Each number is 128 + 32 x the weight over its row's rms, rounded and kept within 0 to 255. Layers, rows and columns count from 0. The size above them is the row's rms in percent of the matrix's.

# layer 2 MLP up, 256x96, rms 0.151, rows 150-160, columns 0-95
size [102  90 107  92 103 101  95 100 100  89  92]
[[168 101 144 163  89 155  90 180  63 115 129 145 110 100 112 122 111 109 128 131 203 143 158  83 155 121  71 179 179 103 142  70 129 150 144  86 138 142 139 144  91 102 138 167 101  60  99 103 104 102 166  89 101 116 104 145 103 107 155 124 133 121 126 111 122 146 185 143 193 170 160 135 103 140 185 146  44  89 103 128 149 120 169 140  72 116  96 119  90 144 146 143 140  96 177 114]
 [202 111 177 155 130 166 154  80 110 111  97 164 205 158 137 135 123 127  85  95  89 149 107 132 136 131 111  96  83 115 150 140  95 140 104  87 154 115 144 125 157 204 151 105  99 102 139 138  82 111 114 121 104  90 122 100 160 172  87  40 149 138  44 124 118 146 117 121 129 127 136  65 148  96 136 126 158 106 120 101 147  77 101  83 113 109 167  59 158 141 176 151 106 139 148 135]
 [116  97 146  97 173 170 158 149 131 155 139 159 156 128 144 165 144 176 152 184 126 142 136 101 145  90 128 140 147 145 167 136 115 171  90  76 120  69 136 161 174 150 142  81 164 125 130 129 191  93 123 143 169  96 128 142 135  82 184 174  71 103 131  41 161 114 163 127 136 109 147  95 137  98 128 163 179 196 127 125 112 148 144 132 185 134 133  77 112 117 136  57 112  96 185 132]
 [172  97 188 159 154  98  51 158 147  64 117 105 110  97 118 105 116 116  93  90 143 106 134 123 207 113  89 167 116  96 134 157 170  98 125 141 161 106 118 198  85 138 119 155  91 102 114  90  86 109 175 112 117 123  77 123  98 117 103 122  94 152 138 155 129  89  90 152 133 135 144 115  51 103 130 142 146  63 133  81 165 110 148 159  70  82 141  94 132 125 147 150  83 166 110 145]
 [ 99 103 164 149 129 102  91  95 168 161 132 106  68 171 112 111  64 118 101 144 165 165 119  57 129 158 137 113 158 103 116  91 102 176  70 117 180 124 106 111 146 105 131  98  87 120 126 150 112 138 109 138 136 187 125 148 173 109 126 109 147 133 163 188 172 141 120 101 126 141  72 174 142 111 161  94 117 129 180 184  96 190  97  86 130 126  74 156 131 170 155 144  53 101 162 142]
 [ 98 155 171 140 144 146 105 154 173 157 154 162 192 108 144 112 152 131 153  75 172 141 141 146  93 164 143 200 138 141  81 102 139  78 135 172 168 101 137 129  96 127 130 145 161 133 183 127 182 151 205 141 149  70  95 132 158  97 100 145 163  60 152 105 132 196 107 123 140 112 129 102  97 167  91 187 136 127 134 127 157 118 143  91  97 121 131  93  75  98 141 193 164 134 120  95]
 [127 152 140  98 136 156 130  93  99 106 143 174 212 174 202 147  94  87  92  80 138 158 117 126 137 105 140  74  57 101 124 113 119  86 123  56 125 152 141 147 151 173 129 104 128 153 149  85 152 120  98 114 133 138 136  69 113 133 119 133 175 129  98 145 111 144 185  86 103 151 158 134 186 116 104 158  82 106 147 153  83 161 130 154 126 120 120 112  93  92  75  96 109 137  70 198]
 [166 128 171 156 126 135 104 122  72 141  86  90 112 130 122 136 112 111 178 122 169 171 158 155 145 110 136 125 130 152 122 109 200  99  99  82 195 126 126 156 165 161 110 123 118 123 141 135 111 134 140 153 126 162 143 172 164 117 101 137 112 181 113 139  97  99 207 129 161  41 157 101 133 125 102  77 158 106 129  29 113 122 130 146 140 132 172 165 179 165 122 103 119 184  71 167]
 [144 119 127 132 152  99 211  96 150 135 127 187 119  92 135 165 117 146 166  93 105 153 133  91 123 124 146 158 150 149 110 126 118 114 134 144 100 124 149 136  72 226 128 138 160 186  69 102 151  95 108 152 141 153 169 113  91  86  96  96 111 150 128 144 106  76 153 142 162 154 157  86 125 144  92 159 132 127  74 116 123  99 144 147  65  62 130 104 122 110  32  88 131  76 142 152]
 [140 170 135  86 196 142 101 148 114 136 135  99  74 221 128  82 136 105 149  71 109  81 134 107 185 145 121 174 134 115 104 122  93 116 150 193 163 188 155 165 141 110 115 168 105 148  98 104 119 126 101 167 131 147 115 158  75  92 128 128 137 121  83 132  96 119 138 157 134 113 115 152 158 108 182 153 143 101 128 104  88  57 159 169 106 108  57 127 164 105 130 174 133 178  93 124]
 [114 118 100 156 103 137 100 120 183 158 133 108 151  80  63  90 134 130 145  73 141 130 153 119 206 141 117 134 123 144 137 160  64 221  86  95 149 126 100 106 161 127  55 100 106 171 162  86 120 128 113 182 115 185 163 124 120 134 149  64 133 134 151 139 135 137  87 152 139 160  73 117 154 163  94 182 203 127 156 169 102  90 163 117 107 130 126 131 107 128 117 125 139 160 110 108]]
# layer 2 MLP down (transposed), 256x96, rms 0.144, rows 150-160, columns 0-95
size [ 99 101 101  97 103  99  90 100 102  93  92]
[[159 149 123 129 173  93 107 138 147 134  82 147 119  98  96 139 154  86 179 115 151 149 113  92 113 133 114  69 133 116 140 127 155  52 120 129 108  80 116 123 142 122 125 150 110  58 136 145 108 108 110 181 142 127 147  78 102 176 191 115  63 190 124 112  95 143  94 107  24 128  64 198 114 125 102  84 163 178 109  91  96 145 119 108 127 107 141 140 100 173 135 133 152  99 123 130]
 [112  92 104 141 165  33 136 146 107 121 147 141  33 120 133 135 122 138 111 121  98  88 106 127 160 113 130 168 109 155 154 132 155 201 124 167 109 102 150 146 153 145 150  93 125 149 121  91 149 133 124 171 138 115 155 116  84 177 131 132 120 184 117  74 212 113 145 169 167 184 159 136 146  82 133 107 148 173 101 130 104  79 161 146 131 130 141 167 194 165  55 150 127 152 132 140]
 [156 132 117  81 104  61 129  81 147 124 179 131 106 105 114  73 146  70  78 148 130 117  99 187 114 185  99 129  90  78 166  65  86  75 120 109 169 169 191 127 151 139 136 140 127 129 115  91 161 162 101 148 129 117 130 168 138 117 125  64  71 151 122 176 150 149 172 143 165 187  74  91 153 127 108  95  72 120 132 116 143 142  66 135 121 107 133 132 142 151 158 135 105 152 149 125]
 [144 121 173 106 144 176  89 134  85 138 133 114 133 176 118 141 108 107 127  90 113 119 103 150 111 130 103 122 155 122 122  72 170 149 185 126 143 211 109  62 135 198 132 127 164 125 152 186 144 104 140 111 125  81 152 149 178  86 134 136 195 118 121 148 180 129 121 118 160  92  60 141 195  99 133  94 182 116 157 158 214 164 113 128 168 125 158 121 110 152 108 148  89 135 127 105]
 [ 85 130 102  84 126 121 126 133 117 126  98 174 179 196 148 138 128  85  82  84 106 117  94 127 110 134 133 114 160 201  82 114 152 105  85 151 103  89 115  96  79 168 160 100 112 147  92 111  88 120 150 118 108 172 143 135 140  95 110 110 141 123  94  97 148 114  98 118 156 190 134 114 156  91 161  47  92 158 144  80  96 124 101  73  84 118 149 221 117 159 123 166 116 113 174 121]
 [157  85 146 215 100 146  79 150 156 120 134 138 142 110 132 167 181 118 117 173 116  71  98 131 172  99 114 139 128 127  89 145 175 178 151  75  80  90 137 142 158 206  97 116  95  86 121 160  84 118 135 185 111 156  84 122 152 109 109 158 142 109  64 135  82 112 124 136 120 142  87 164 135 133 105  88 131 128 128 119 143 179 164  70 112 120 151 123  92 132 103 156 176 186 137 176]
 [114  78 114 127 111 145 134  74  85 138 168 127 174  97 147 187 104 169 132 113 103 124 115 115 129  82 120 131  94  90 150 124 165 150 140 188 110 186  82  90 146  56 104 125 141 104 102 146 106  30 181  94 149 116 122  80 151 108 164 151 114 154 106 159  76 149 139 112 147  89 137 142 124 111 108 128  53 110 170  89 112 136  94 163 111 136 149 134  81  48 143 111 121 140 126  90]
 [113 148 102 140 131  98 135 132 146 181 117 113 149 171 152 145 144  72  84 148  93 126 114 114 150  86 104 116  72 118 154  90  85 185 132 100 159 108 108 110  95 163 122 150 117 161 139  97  96 116 155 130 173 103  91 176  77  83 181  99  75  94 106 104 114 108  96  59 162 124 177 136 118 152 114 154 123 102 160 126  52  80  91  72  85 145  84 157 146  85 169 185 137 119 106 150]
 [109 128  94  98 171 100 157 106 173 123 161 117  95 123 124 122 210 107 131 193 167 158 127 144 139 132 119 157 145 131 138  82 142  72 111 173 135 192 160 128 107 147 129 121 135 162  96 136 111 114 173 137  91 223 164 186 216 172 107 143 126 147 111 121 124 188 155 123 113 129 191 116 126  63 131 162 101 159 171 133 121 203 133 106 125 126 128 130 149 111 118 140 150 128 148 163]
 [119 140 119 117 132  88 135 161 131 133 129 105 132 126 140 154 109 133 143  50 188 192  87  81  83 153 134  66 155 116 149 122  89 163 141 131 112 111 114 177 114 132  98 130 139  76 160 123 112 160 148 116 157  97 127 105 100 180 188 139 172 163 154 159  73 172 105 131 152  73 173 105 132 162 155 123 101 203 145 157  91 107 102  89  96 175 160 173 165  97  78 146  79 161 110 120]
 [146 175 111 180 150 150 153 153  93 142 119  94 132 180 185 133 125 137  92 157 187 141 140 119  87 130 102 124 148 141 131 127 165  86  81 100  83  91 159 156 146 123 183 156 111  97 100 177 107  91 135  64 118  67  81 134 182 163 100 172 141 123  80 126  89 136 134  88 157 107 164 139 100  94 106 114  64 126  86  74 121 134 113 111 148 149 174 138  51 126  86 146 147 136 158 166]]
# layer 2 MLP gate, 256x96, rms 0.153, rows 151-161, columns 0-95
size [ 84 106 110  98  98  82 104  98  86  87  98]
[[115 122 157 139 125 223 123 112 150 123 112 117 222 170 113 151 169 159  95  87 138 172 156 136 129 145 130 158  70 129 130 108 107 134 156  96 193  75 138 126 102 120 111  98 161 116 135 134  69 132 158 108 164 152  89 139 195 156  80 134 149 142  58 131  83  74 123 100 128 121 123 157 116 188 113 142 164 109 150  99 120 132 161 112 133  71 137 101 108 134 171 143 187 102  96  94]
 [213 117 181 112 198 132 146 127 179 117 144  55 129 109 141 117 138 136  92 112  79  70 160 181 133 162  78 176 161 166 145  99 120  79 147 148 173 118 103 165 142 118 119 163 112 166 114  81 150  97 137 153 167  87  60 173 175 132 112  95 149 150 122 128 103 108  79  99 112 119 132 126 146  98 125 123 166 171 144 179 117 175 113 111 138 111  79 107 133 116 143 141 147  74 158 105]
 [155 160 103 124 161 148 139 133 116 117 124 150 150 198 150 138 158 143 162 103 115 185 114 137 107 180 176  87 152 133 112  86 143 154 185  97 114 170 128  85 145 207  98 150 147 159 142 139 165 121 100 101 100 105 183 148 204 146 101 140 177 121 114 129 175 132 134 114 156  95 104 108 174 111 151  69 111 194 167 176 173 181 138 138 145 166 201 116  88 105 105 124 118 114 133 106]
 [132  61  94 158 137 166  86 164  99 154  92 110 108  65 132 121 105 133 141 166 154 144 181 174 187 116 115 150 144 107 119  97 161 139 119  97 185 176 157 123  93  66  95 118 172 130 100 175 127 124 122  85 104 130 112 153 101 100 134 139  81 197 154  99 152 127 125  99 105 116 117 110  82 165 183 178 165 154 118 137 150 127 178  87 167  89 130 121 105  87 152  99  62 116  80 120]
 [102 148 118  60 114 139 159 169 155 100 147 154 159 201  83 134  95  90 154  92 195 172 103 136  94 122 134 177 150 151 146 105 102 120  94 172 147 105 172  86 106 167 109 146 144 175 174 133 165 164  97 122 140 102 113 164 146  84 106 103 145 105 147 119 133 122 154 108 179 110 115  73  76 176 135 169 122 140 181 178 140 114 138 110  96 116 105  43 145 113 160 133  86  82 115 106]
 [134  82 151 115 160 143  61 141 116 138 136 156  65  94 106 122 149 169 108 160 141 106 118  84 178  90  95  92 138  89 116 108 121 169 112 152  56 104 172 131  94 125  95 116 131 101 123 209 137 115 122  80 112 131 123 140 163 123 136  93  75 129 150 185 104 139 132 134 183 144 103 148  63 134 143 122  92 115 124 154 160  91 124 154  57 134 152 151 181 168  83 134  96 153 160  52]
 [134 111 156 151 167 109 177 146  82  74 140 104 135 109 143 140  97 121 155  86 139  98 159 171  98 137 152 104 130  96 163 108  52  88 153  56 120 107 145 160 174 113  90 103 128  99 125 207 158 111 171 182  90 134  95  88 137  83  71 133 107 140 133 145 138 123  92 124  89 106 102 133 110  64 137  98 144 179 123 168 126 154 161 106 116 137 157  55 144 102 141 203 130 157 141 116]
 [124 166 147 191 124 128  77  64 123 118 154  87 134  84 100 109 101 170 169 142 122 135 127 162  96 141  31  94 151 133 140 149 101 117 153 136  94 142 112  90  92 133  96  94 117 143 106 127  66 120 107  84 148 136 175 161 108 146 165 165 139 147 159  92  93 126 106 102 142 120 102  23 175  83 143 127 112 152 153 156 116 149 195 103 141 156 104 118 133  90 129 116  77 142  96  77]
 [108 150 159 120 195 166 140 143 128 168 125 123 114 143 103 134 115 107 117 170 114 130 201 105 158 153 152 198  86  88 128 116  90 109 173 166 135 144 147 131 129 128 144 137 168 139  81  37 157 120 105 132  72 171  84 185 119 108 127 105 119 102 101 163 130 122  85 163 117 100  99 111 112  91 116 133 156  74 169 162 137 163 112 160 127  70  48 132 154 161 184 104 107 148 108  84]
 [116 145 142 152  58  80 162 104 161 107  90 141 143 142  37 130 146 121 127 170 120  85  60 130 142 139 116 123 174 123 133 124 110 104 171 164  89 120  52 148 115 132  74 150 110 123 148 139 166 155 119 155 134  86 158 164 125 145  82 115 159  96 171 102 144 134 108 177 113 142 112 113 131 110  83 146 168 148 173 151 115 151  69  99 107  94 133 158 182 105 198 129  67 115  78 163]
 [137 128 143 118 173 105 132 114 179 131 154 121 159  59  93 135 107 160 102 102 140 132  93 123 100 192 144  95 123 133 133  96  93 113 134  97 117  92 129 128 125 168  86 152 164 173 169 193 152 119 127  71  61 137 132  90 117 164 159 109 147  54 191 146 157 138  75 108 124 166  88 178  84 139 133 133 106 147 100 204 138 180 124  80 141 103 193 131 108  99  94 159 143 123 106 138]]